From a checkpoint of a small transformer trained on Wikipedia: vocabulary 1024, 4224 steps.
Each number is 128 + 32 x the weight over its row's rms, rounded and kept within 0 to 255. Layers, rows and columns count from 0. Numbers have three digits each. The size before them is the row's rms in percent of the matrix's.

# gate: layer 2 MLP gate, 512x192, rms 0.265, rows 483-511, columns 48-95
# up: layer 2 MLP up, 512x192, rms 0.272, rows 483-511, columns 48-95
# down: layer 2 MLP down (transposed), 512x192, rms 0.216, rows 483-511, columns 48-95
gate483 108:137172110163147110151106094134188157128128081112139145155129092115102188112137131179139120098156116112127091103155120143212086082112081152167124
up483 106:113135093120080139125092157126133163147095069108118119094106098123115127066073155157115114092175074126071142104075219139096153172097121057163171
down483 097:150118148130122111171146089162183102138114124126204128098140154088186151154128087129122121107099172106120121138151101143191107085119102171164183
gate484 094:149124121182164106138087100120123145094149133148111145138111126117142097123114137164106157129113143102101188158147148116094147099126109151136198
up484 093:082176147061118112137144148120107154152151167170136107120106176136124089111106098154105082181172091153156065124107111130155104111151143126173166
down484 102:134170109144135141094092130136099135175155105156110158173180143103144112108166092124152096140195099113147141087139113126089132176161130202113101
gate485 097:117129131115114154115109077123145117029159131166086100154122125162171113103183068101129093099142172149136109147114161136161129053117063125160134
up485 095:041118152128095088129089046173088160112080148101132115107160144150188139172133138122223106164111151122120148137120112085102095107108150105071170
down485 102:162146128143079156124095094168124052130144065060125083174074138125095093109198133166109129085108139163140124121081173109081147059145143133201154
gate486 104:137146114068090114139092105125148087077169095169153123081110158142120132131095171153139122122136114075163109141177132108182126113096077112105156
up486 108:156146119087107098109120140066110097089127094124087111094123175141110130142116141153101122137168129110171150094073145162175145158157078131112130
down486 101:125093124156177128144141165151147135136149138094165159126190160102134095096175149182188075082151170147137083185143109112140174119130142132124121
gate487 100:151204074133176172176152128129107127088138080100122159181098163089162105173110128170132047129088124152117165106110080165110095102142115089104186
up487 107:115124065027131073098111176153150213126157061131101134138170101163140123134142081134147151163142128083096102132134154129164180068166087125139155
down487 108:182132177100132100153149103162133141126092124126101107110125140096120074160116114130143083124133068136127074167146152146132098116138156144107093
gate488 111:103153145077174150115074113130186144097116078155126153129113165157114093127133110084128123137158167123054123088125106136079133146129141182175088
up488 110:095125147116149075077148129131149090134110122189134136162140072138132169156096145197149166096112102108105142123159109095100182088168114107138116
down488 096:102140191184115129130188175119126098093055164113082142115119134086084072106157095010117160136173135142120106167167140140156106098099127126090132
gate489 094:100102152091143079140214101080156061098086085174154178128178220118112145164079126170121136152152088108127177133116100082143117171108135111118087
up489 097:090126160136121160195146138118115152123055139099116101086150124102149178156097136076189094061186083156111127135161010077165110095130143100129077
down489 095:083131145127135201127154099099171163151112138125146150150083134072051109139094108131126080158056156155126106109131182130176131115087131135120087
gate490 095:128115127133146138141101106149112106131100113148092125117111139116097170136111136088202121130158140120165140071113098159153156116113116096129127
up490 100:199132120178150121165099085120076162102081121123110130039121148151114176111128105107142119110131182169120119096108143079121192133141168157101212
down490 096:068172093121128111075160128105178110106070076138082155148155127120146112170149142117136119090135087106091095110063075139168125085133159130118077
gate491 101:134123124079082101154120164219177126109125099109143159085133085144165123126123149125153141115151135114121071117121158155115136143076111088096181
up491 097:163102156100140152115186125128145126118137185154178115157136130140164153137101130174104153159112047156155174137142134093158076192117120125119129
down491 096:105103072092100127093084093154117155155080098105108123063195181117108116113144098192125121106133144095133050132090087150147155217118119130129099
gate492 105:154078155039075129144105117138050109121126086119103128140110096107163159095063167140143153186132149085149132130154158081104203139149086093135086
up492 105:144151138200123115115192155078121090123155100133108142124196142094058139119116102120166123077151154185110097106101137116114111111121128134119102
down492 104:090114151132097136155081141222110138130128097046136133131140105083132193134160112114137175145142127086113116157123133151096169107155023098135147
gate493 096:133131079150082106085153142122158126124118156136167099063095146099151137064123046132110077185091121129126154154081138061088185175176108150090112
up493 098:079162137107146148098050130094103117110134108184153204125157085128209118169124151184091146122126125163135087090101077152159130104125174116134088
down493 100:151106130108129113121136109156179192127142180127107132151102118090103195100074048141130160218100090118155171149095098138137101161113127141165107
gate494 098:168156200141157138072186123103124121102152148127093121132136127109161112200113132146150106075135145197132147103112095145150074131136115099148135
up494 106:169197112160148130087102121122113153168175089116083155143125090093122142164114188110083104096098124153134200121132169119086150146112132141125125
down494 099:134076131045124039111123105127056118126115121116168101104170136115121102097155130117089143114186158115094069096102172143139151177124085133125188
gate495 100:150122136152151120133082063138067120058157125151122093112113082105161133153114173092157205168145149072097164134120168098123091158152086123096146
up495 100:176114182160144218091111094156105160131096086103112066112127084144152114129134174118154146129132125144171077129121145107190130099121124153093140
down495 106:159097119082125147145126143108134143103126171139196121096116137138142091064101145172218120043146156093113128153088126098130086153124140140152142
gate496 117:114119157162085078077163104108128166164105183101143108084110104143144071126148133157154095140110072106133148095145166178111158109125098125121086
up496 113:108119208095092166131115111113126107119179105111119180133135125139112122134111102135114174144142168127156153113218115146198160099074154124166166
down496 103:077127103152118124095095083129126136127123189129150101126194106114151121145133155171141109129126091180101141109158112152115153127139130149148116
gate497 101:124197115126157145172138116149124155104088097090155136098172129116138126124141129088145203110157151095090100051088094101122139119113129126187120
up497 103:123119146090153061060134154086102180152078075137099152178122178068142117040165176121098156097098114099091099146160123140163176148119124078167083
down497 101:115130148113135151159133152157143172149126132158081159118120121173173167107144192161073125194117092108118083083123181156069109104135127106130160
gate498 101:065058143160114104111037151138095106126176142168122171140128114112136164141169172159163127135108017143110084085135182165140177124180120102097179
up498 096:186132122095154132121126109116142140070137176103131117140081135149085144096167090119190135120144117111111068096093155086098132108151099102121181
down498 103:174133082129110120144183111119161169175091116134037146128152143075165158150185078118081213154162144169108170155109079155132103113075130130147144
gate499 099:132108142108105177099186061063099153102158135139131122137076131075101131088078175098116147105116080160121084114127043158142138115134113092113109
up499 096:112113169142124180149130111140114231131151175106120173127100148189175163080134127145120051140098112122116092161103092071108153213152147144103148
down499 101:150101139142136119087115162157168080173164209200108157133117124081174136160103144121107154124215091134139160155147152142139087096119065134079146
gate500 089:164134194049151142092147212152101133139116111126177115127149128140127128138134136172143133136142153108111153137145137131171111117145123112147196
up500 099:153144096146138108137201164132114132149159160172170077156109061096131134131077104138203188130151102136165139153074101059158121120123149095158117
down500 101:046157111129182144104071142100114111138192104118102161122165154131129113141120095178153085110175079178162105142103070155174088141075199142120064
gate501 108:113108155149138123122046167132163054118046136136056117088108114142125118097152146084120123148115097119146102108166141154126126118157205154150170
up501 112:114116126079176127162099118150169100044143102121103124132157105072152150158164170090115096144163113120058130118187098141137161113148183145166125
down501 105:150150171113150126117066161106179085062127140070101130105115142167089150107116128118147108125158130119134105147120133082071065121150118136127131
gate502 090:172138160118119123099129147162155124142054171124158093129100126124140139079133109143150160220102119179144152167169162123070133127140130137163118
up502 088:125106083135159138124128112121160117063178102131079163130127142125124131169106136132090152082174070102124095101103098114173119123090114107091129
down502 098:158205147109095135124153091099146119162114122120092138164112092172118146168171097086107118160156129120168164157138165108166109128145135151095200
gate503 090:144106134122143144154158160121107148141086128152124157103149150143183162131079121069135126121102156101111126116089175165135159166118163040102047
up503 097:191096128113174138147178108101157127156145027110133140114095195095140169111134172179143129106185172124089109088187124084129120078160147192145134
down503 097:139167117114090184130134164073106147172142080166101097149147088112157103127110134111132131198067101084178091100145162155100165146174118183075159
gate504 109:135152133123124113051136131050146079140094138134126142131147176103174112162090182130074089086098140120143096142142119072185131182132112124104121
up504 102:066162093096102133196087041153169154143048057098101054156182169154118132143132074106164111114131126177134139121156150136094119127198137129163149
down504 098:119132156131123111123140152066090106108072144129092144089131148096201170096129106120099122089121105162078146169149126087095160151112094105081129
gate505 103:154117137129139152050116147093149216139146142108099131141120124113141148149196125100140083117141201096149145191165150140152135114110070064116124
up505 104:081119106170109096184126083179093090158123104130184111082136115118176101136086156111101103158161069137115113113151107104069091112155104166140111
down505 103:154108104106125122123146138121064076076168076102201166094125095132113106120099067149092132134131114115128060133167129056065082080162144130151164
gate506 093:178125097165156116068099107156128161153155116091043122136155143097192111152101175177158167081114114144143124173111169093145097066119156151143108
up506 097:101150115181134152149164196120132068157086120161132148134132216105094075169141167168162140143111122152142113155136130152107133126116169150087159
down506 097:108129158136122137078198070103103133155075114123118102083149198157076057132160092151131142084123159087131119111138127101105099102075110153116136
gate507 105:194136135101177069134148126215122123111121115131139056128140058151100143089163109101074124103170135132107152171109107091104142110135163052093165
up507 095:143102108088096110157144138132116155131129155200123122134189156113145130126049123141159141135151132110144131104170133104174073138129144156155178
down507 103:137147108141103184098117168125135089126091091197116121186092079138127146125044081092078109137148157110130129116122150142153137170179166105177124
gate508 089:132108067136132100127124188117141119135099171099054090083123109137123153100140147154137191166095191149145143127149178129088087125208119179111100
up508 093:094160122126106088140101077150189125114098134114184146104147121095017135147133129083129137099124106104094124092152158132132087133122127096159176
down508 107:082143174148171118161080126142158130149143101093154105175110166138110095084115153174129134089150133133151133153118140161152157119150163118140115
gate509 089:083150069153075206118147111153106146150100083114100119134138105058171142145134180082150152072122128081144125131137162104086136065072156092111186
up509 096:129145085104199123146121154114111111090100144190157125142154115118171150129124131073117171085153089096131139124114069140142181152143168097130145
down509 099:147139130175139133111138098096176067069131115132086128094194137141096119101134121088102182127150145098167108112156122154138150052049152135077121
gate510 109:084136156142112135109069118172144122069133185121119139120179118118117151114138115169118068107133111146126159162130051178140101110124148068116176
up510 100:176136101151132149106142114123113070092097139108152089150128036129110148122089126067169112111170130157154139142103093133182080108099170096101154
down510 102:106154116132115115149176126096118138157120131105048081113123161101127083151153068179147137144127144154128116131162117097123136142115121116166065
gate511 092:084115123163070130147121141097109132108136133170095125118148090173090092135152100122085102085076143157123115161095151146102130191148092119164110
up511 094:126119160124125123143134132132102141148108092128159118152093150144175141079119167125094165061175168125059100070127183138068162154134113121114177
down511 098:140147129126130157092070120116072145042189131158140140085139088116139120142136138096162123135133170180129113134131127193075159124182074157149090